From a checkpoint of a small transformer trained on Wikipedia: 3.88M parameters, untied embeddings.
Each number is 128 + 24 x the weight over its row's rms, rounded and kept within 0 to 255. Layers, rows and columns count from 0. The size above them is the row's rms in percent of the matrix's.

# layer 3 MLP down, 160x320, rms 0.0746, rows 88-107, columns 160-319
size [104  95  99 105 103  97 100  96 103  90 101 104  98  98  95  96 101 103  94 100]
[[ 79 167 147 141 158  91 107 100 128 158  93 141 141 138 139 120 144 126  99 121 116 123 138 131 121 103 128 151  74 128 108 109 132 166 105 116 153  86 137 162 107  99 115  67 151 128 104 153 110 119 131 146 185 169 117 117 115 116 103 109 152 106 120 117 111  95 142 119 162  95  86 113 168 139 140  63 186 131 119 140 149 100 123 116 160 167 156 129 122 131 114 172 121 126 114 117 113 148 133 131 137 143 113 129 127 161 150  75  83 111 145 110 125 106 144  90 136 125 121 127  84 120 105 139 117 121 133 123  90 119 104 149 129 102 119 113 108  77 176  91  91 112 119 165 156 138  92 114 125 131 194 102 135 111 113 113 167 137  93 127]
 [141 131 105 130 146 104 110 122 141 123 149 132 112 107 146 101 117 133 120 116 165 126 145 115  89  95 137  97 133 135 157 112 135  99 135 141 136 111 138 110 162 155  88 122 139 130 122 166 169 112 150 127 162 132 113 138 137 125 112 156  87 130 132 121 136 129 161 118 119 108 105 151 156 116 175 136  78  95 114 141 132 116  99 106 213 113  83  92 138  94 110 127 109 137 152 117 105 151 138  80 132 168 158  59 154 137 173 119  98 110 108 103 125 136 122 135  98 143 143 109 133 108 136 113 139 158 122 162  94 109 133 102 122 161 138 179 150  70 173 146 160 174 113 114 168  93  85 148 110  96 120 103 179 114 113 140  97  93 167 121]
 [161 125 151 126 111 126 126  99 125 117 139  81 125 129 153 175 115 101 104 183  99 140 154 159  91 127  94 128 112 127  93 164 133 106 177 144  96 126  89 139 122 123 125 126 107 144 145 111 132 142 137 109 163 160 155 114 173 124  97  89 115 122 155 148 135 120 129 129  94 121  92 117 136 124 113 133 125  97 111  80 154 134 132 112  87  95  70 120 142 144 143 104 140 148 149 110 121 143 141 140 100 115 121 176 121 127 135 132 144  90 157 152 143 131  87 157  68 156 129 146  95  97 105 133 183  98 114 158 140 103 126  80 138 130 128 149 120 180 110 128 114 118 150 112 142 124 132 111 135 113 130 165 149 165 127 131 162 129 126 126]
 [148 124 110 102 152 136 143 120 147 104 170  91 105 144 100 153 117 159 130 115  92  82 150 123 129 111 117 166  90 140 108 142 111 170 129 137 101 109 131 116 103  97 113 113 112 122 119  70 147 161  96 160 115 124 146  96  95 146 116 133 112 139 115 125 121 142 129 157  90 116 164 116 112 109  95 123  62 135 119 159  99 109 158 126  99 157 109 119 120  98  90 125 131 188 114 126 139 162 163  92 155 115 118 124 136 132 178 129 114 106  78 136 114 118 128 161 122 159 137 134  79 148 143 146 146 141 177 132  90 108 120 111 160 137 170 150 104 141 151  95 160 128 155 138 107 149 126  94 126 180 134 110 123 141 166 113 144 112 139 128]
 [159  92 119 134 135  98 176 149 128  82 126 117 131 105 134 170 137 105 146 105 102 130 116 133 159 159 112 100 121 147 149 155 117 143 125 156 144 119 134 125 127 125 117 112 147  51  99 163 185 160  96 103 132 142 150  77 169 113 122 110 116  85 150 113 155 119 156 123 129 115 120 113 101 111  98 113 105 155 133 129 112 126 147 114 161 154 158 135  79  84 152 110 135 166 158 123 102 149 118 109 114  97 136 115 128 132 179  81 127 110  60 151 113 150 142 128 157 129 143 117 114 148 158 127 152 165 136 154 139 135 121  72 115 145 116 146 170 121 169 140 115 153 151  91  97 112 106 100  91 113 130 151 138 154 123 102 131 106 120 141]
 [118 102 106  78  70 151 173 138 102 142 145 141 112 109 135 109 143 163 123 109 145  96 120 159 175 120 102 136 132 120 172 183 138 123 160 128 132 130 130 114 124 161 154 132 129 128 169 152 122  90 129 120  88 118 133 118 158 149 130 173 108 138 129 128 166 113 109 161 164 121 108 160 161  96 120 156 109 131 120 137 107 149 127 109 116 125 114 100 115 145 117  91 121 110 138 125 127 179 120 131 116 153 178 119 115 128 154 134 163  94 133 114 135 155 100  90 131 147 120 111 122 137 164 102 164 115 114 123 135  87  87 102 147 128 159 118 119 117 169 166 153 100 155 141  76 128  91  98 123  80 104 143 117 118 137 187 149 101 141 118]
 [139  75 142 122 156  92  83 117 135 164 133 125 134 173 130 128 105 111 113 135 127  90 129 113 134 105 138 157 111 113  86 119 126 108 134 135 119 173 158 107 143 128  89 152 113 111 145 140 121 129 120 165 147 136 107 146 119 161 163 157 106 112 168 157 168 136 134  95 110 134 105 120 127 124 116 125 126 169 140 137 143 127 142 152 150 154 136 136 123 141 109 176 132 117 131  95 117 110 130 133 168 130 147 136 131 132 148 119 141  93 159  84 160 126 128 126 140  99 115  84 123  99 135 121  67 147 117  98 127 117  90 151 124 149 137 134 117 130 132 127  94 182 117 117 113 129  87 110 151 126 123 132 123 134 114 134 127  98 148 111]
 [164 111 143  91 103 140 112 162 148 159 129 152 133 115 118 113 164 115 147 122 101 131 135  91 140 108 140 158 160 123  93 163 126 100 137 131 101 118 113 111 140 158 188 156 146 120 104 179 116 127 112 161 159 207 115 136 131 102 127 126 107  79 148 103  92 125 158 124 147 122  79 139  66 176 109 129 131 125 102 115  98 129 108 154  90 169 138  88  77  86 119 124 140  91  77 127 124 151 111 143 146 144 136 101 131 139 105 145 127 160 127 128 116 162 107 130 109 122 142 128 143 119 142 109  99 129 104 123 133 167  93 115 120 126 110 157 144 102 152 143 125 125 116 101 172 122 147 207 135 122 141 115 167 109  90  99 156 158 122 170]
 [101 193 134  77 154 135  86 108 168 120  98  94 155 130 163 113 149  82 131 153 152 162 112 162  99 145 129 133 124 156  95 126  73 147 144 119  83 141 130 152 145 152 101 101 127 101 138 136 136 111 102 165 158 159 145 127 145 154 109 127 116 120 107 103 124 146 123 132 102 111 142 114 114 154 157  96 156 116 150 114 138 115 132 103 117 108  85 127  94 122 153 100 127 153 111 172 132 146 148 105 155 117 131  84 118 113 156 129 156 153  92 155 113 149 124 153 125 129 122 118 138  96 123 130 174 105 138 136  74 137 117 140 147 140 116 127 123 122 140 155 133 147 111 161 126 147 145  74 115 131 129 106 154 118 149 145 156 145 152  77]
 [144 113 167 120 112 134 165 106 125  72 143 121  83 121 141 114 140  92 143 124  99 125 170  97 125 115 129 136 101 146 113  93 105 141 167 121 134 143 127 141 139 153 106 103 107 110 110 119 161 103 162 120 111 136 139 126  94  97 148  82  96 104 105  93 134  95 116 108 117  96 152 160 139  94 151 149  90 139 150 129 137 131 129 130 133 129 152 162 114 110 189 175 144 115 140 126 123 100 133 116  96 137 152 170 129 139 117 135 133 132 116 106 147 113  90 137 120  79 172 117 120 157 181 130 128 146 193 154 130 156 110 117 163 114 121 133 138 138 127 115 116 129 101 123 114 100 126 116 160  96 110 118  76 124 171 113  76 133 132  95]
 [126 116 112 155 102  99 113 124 114 126 122 129 145 138  95 104 133 137 149  52  77 147 121 131 108 177 105 136 136 116 103 150 118 163 153  86 136 171 128 117  91 117 135 116  90 151 130  97 132 135  99 125 175 159  90 161 108 132 127 150 136 127 123 152 144 151 114  97 142 103 168 136 145  87 135 112 146 156 147 114 123 102 128 149 151 131 110 148 128 132 116 143 136 150 174 132 136 121 130 113  75 120 174 169 131 166 131 148 140 108 118 118 106  71 132  97  79 128 204 148 135 106  94  81 141 123 108 110 125 105 145 106 103 142 116  87 152 160  86 136 136  99 143 100 110 139 138 124  91  99 126 132 117 127 133 131 123 112 117 117]
 [ 91 150 143 109 120  93 106 148 132 130 166 106 116 110 104 111  90 130 119 177 122  97 134 119 162  93 151  97 121 102 140 148 127 128 134 163 102 118  86  92 107 135 109 131 119 159 121 135 133 151 130 134  98 120 135 180 139 120 128  85 101 129  95  86 107 122 120 154  73 143  89 169 166 150 128 131 131 113 107  81 147 129 126 113 124 118 172 117 161 143 138 138 113 115 149 123 103 190 135 106 134 109 149 108 103 156 114 108  83 112 140 136 163 133 124 169 149 103 155  78 142 137 100 148 144 122 147 122  65 120 131 156 105 120 140 117 145 109 136 104 117 155 108 160 109 146 163 131  59  72 143 117  94  90 104  96 142 153 159  86]
 [162 128 138 135 135 113 101 119 142 144 123  64 134 153 137 102 155 182 177  91 144 100  95 127 112  86 101  96 105 115 123 172 141  92 172 113  96 191 126 140 119 147 106 165 168 109  90 106 138 135 109 108  83 147 106 141 109 123 106 128 137 145 145 132 127 118 126 140 129 119  77 155 149 144  77 170 143 128 101 150 169 125 115 133 120 148 131 146  94 113 132 106 140 120 121 127  93 108 106 114  81 136 117 111 150 139 107 148 206 132 189 136 129 150 152 155 140 139 145 129 107 103  87 140 107 121 139 119 111 166 133 151 148 132 105 156 130 130 134 113  93 112 152 140 114 162  90 109 131 113 130 114 127 138 137 159 121 120 120  92]
 [136 140 145 154 118 153 124 120 119 133 131 146  96 146 125 143  99 116 152 186 113 146 140 116 114 191 161 166 120 149 137 107 173 132 159 133 107 132 132 119 109 136 118 164 168 140 154  80 118  72 102 128 104 171 129 147  90 129 117 115 143  88 127 129 114  91 127 137 130 133 145 103 123 129 121 123 118 126 106 119 154 124 112 179 134 125 136 130 109 157 129 121 160 123 149 138 122  94  89 146 132 118 115 101 146 135 164 134 143 100 162 129 150 151 125 105 122 116 155  97  95 113  98  91 117 123 144 122 165 148 108 108 101 142 170 109 116 104 112 107 118 113  87 118 129 151 102 151  91 153  99 100 108 113 140 109 146 127  98 130]
 [109 119 115 132 127 100  92 143  98 122 106 127 138 152 133  63 111 148 152 103 141 108 134 151 144 122 150  90 122 117  71  80 179 102 142 116 138 142 113 172 134 109  87 108 116 156 183  64 101 118 126 140 141  78 133 154  83 126 163 121 132 181 124 123 149 139 137 135  89 140 155 141 129 146 107 116 109 173 127 154 149 105 167 100 167 136  92 117  97 170 141 202 122 125  94 183 122 122 152 152 110 177 115  87 143 134 161 118 127  96 135  92 131 107 140 128 159 104 145 137 112 153 130 108 142 140 108 147 108 116 116 126 109 140  77 114 130 145 108  53 107 139 117 131 107 130 140 103 134 150 109 124 130 101  97 110 135 138 156 112]
 [116 137 132 156 117 128 142 163 106 131 114  95 117 111  96 144 160 136 155 160  94 126 185 135 129 133 152 106 114 130 139  78 151  54 129 141 138 127 128 125 136 130 126  84 136 157 111 141 117 112 130 126 159  76 140 135 115 135 128 111 155 123 147 116 116 111 126 103  88 156 118 122 145 103 133 120  94  94 127 149  74 125 126 173 127 159 111 127 139 118 131 147  80 131 118  97 100  97  82 140 154 164 155 132 109  77 139 120 133 138 120 161 106 152 136 127 118 119 118 102  91 123 200 157 137 137 148 108 110 114 124  93 106 121 120 147 102  77 148 131 102 114 146 110 102 158 120 128  94 159 105 113 121  94 108 103 109  98 119 142]
 [105 135 132 100 136 123  85  93 119 122 150 184 142 126  78  89  94 129 147  90 116 137 138 141 122 130 122 150 125 117 129 138 123  50 125 145 125 105 136 142  91 171 110  98 140 117  94  85 139 162 112 138 142 145 108 127 125 131 124 110 144 126 145 103 132 106 101 154 142 110  88  93 119 120 127 103 121 157 131 125 150 124 147 138 115  95 124  96  96 175 104 141  77 157 145 131 121  86 125  80  88 129 140  97 124 105 118 149 138 186 102 151 118 108 110 151 130 128 179 126 118 131 125 126  89 141 139 128 133  96 108 112 142  98 115 132 114 158 131  68 166 130 131 128 145 100 124 131 125 135 125 104 140 112 126 148 151 141 136 111]
 [145 133  88 127 148 114  92 153 128 115 137 122  71 153 117 115 133 163 121  96 131 160 104 110  99 116 103 104 158 108 134 113 135  86 132 186 131 162 143 175 121 190 152 131 121 115 164 102 134 115 173 117 125 149 109 134 164 172 141 150  75 139 105 135 144 115  75 115 131 127 102  98 140 136 107  70 154  99 116 140 123 140 143 124 113 128 136  95 145 126 169 135 117 106 115 120 105 160 101 124 116 147 100 138 134 143  92 135 124  94 145  75  89 165 118 137 190 123 136 146  80 116 134  96 154 106 158 147 120 183 181 145 121 162 111 157 102 148 130 139 115 127 136  97 155 123 154  88 154 137 126 133 129 177 140 148 164  97 146 145]
 [ 92 148 151 119  98 150  81 140 143 113 151 152 136 106 163 134 131 129 155 127 135 108 158 129 161 132 149 101 117 142 128 121 179 123  94 139  79 115 127 171 156 156 102 112 154 117  97 143 117 126 128 115 115 135 113 169 142  91 141 136  86 141 128 122 112 128 117 146 152 152 111 127 134 125 162 132 107 147 148 111 105  96 109  90 107 115  98 103 124 132  58 109 132 129 145 145 144 131 125 135 148 149 136 120 180 125 136 131 147 160 117 148 160 170 145 125 132  91 119 155 175 114 168 151 124 103 168 113 112 155 124 138 138 132  90  98 122 109 122  77 132 161 114 132 137 153 145 149  86 124 154 183 124  98 109 116 149 172 102 156]
 [112 177 156 143 100 137 117 136 137 136 129 151 146 136 118 146 129 130 128 110 141 105 116 121 121 145 138 139 139 122 127 129 127 123 136 151 156 126  94 137 142 133 138 152 108 107  88 121 110 116 153  78 163 159  83 143 146 112 125 127 133  96 157  71 189 113 136 126 116 131 123 107 125 182 108 146 105 158 139 132 123 129 149 126 139 116 129  94 109 105 148 118 145 133 119 163 185 152 159 103 122 125 118 136  96 153 105 183 122 103 178 131 153 138 166  95 118  84  91 168 144  53 123 185 114 144 104 123 118 116 150 129 117 150 113 117 144 158 138 157 161 131 110  99  73  90 134 146 151 116  71 131 129  75  98  79  90 138 156 139]]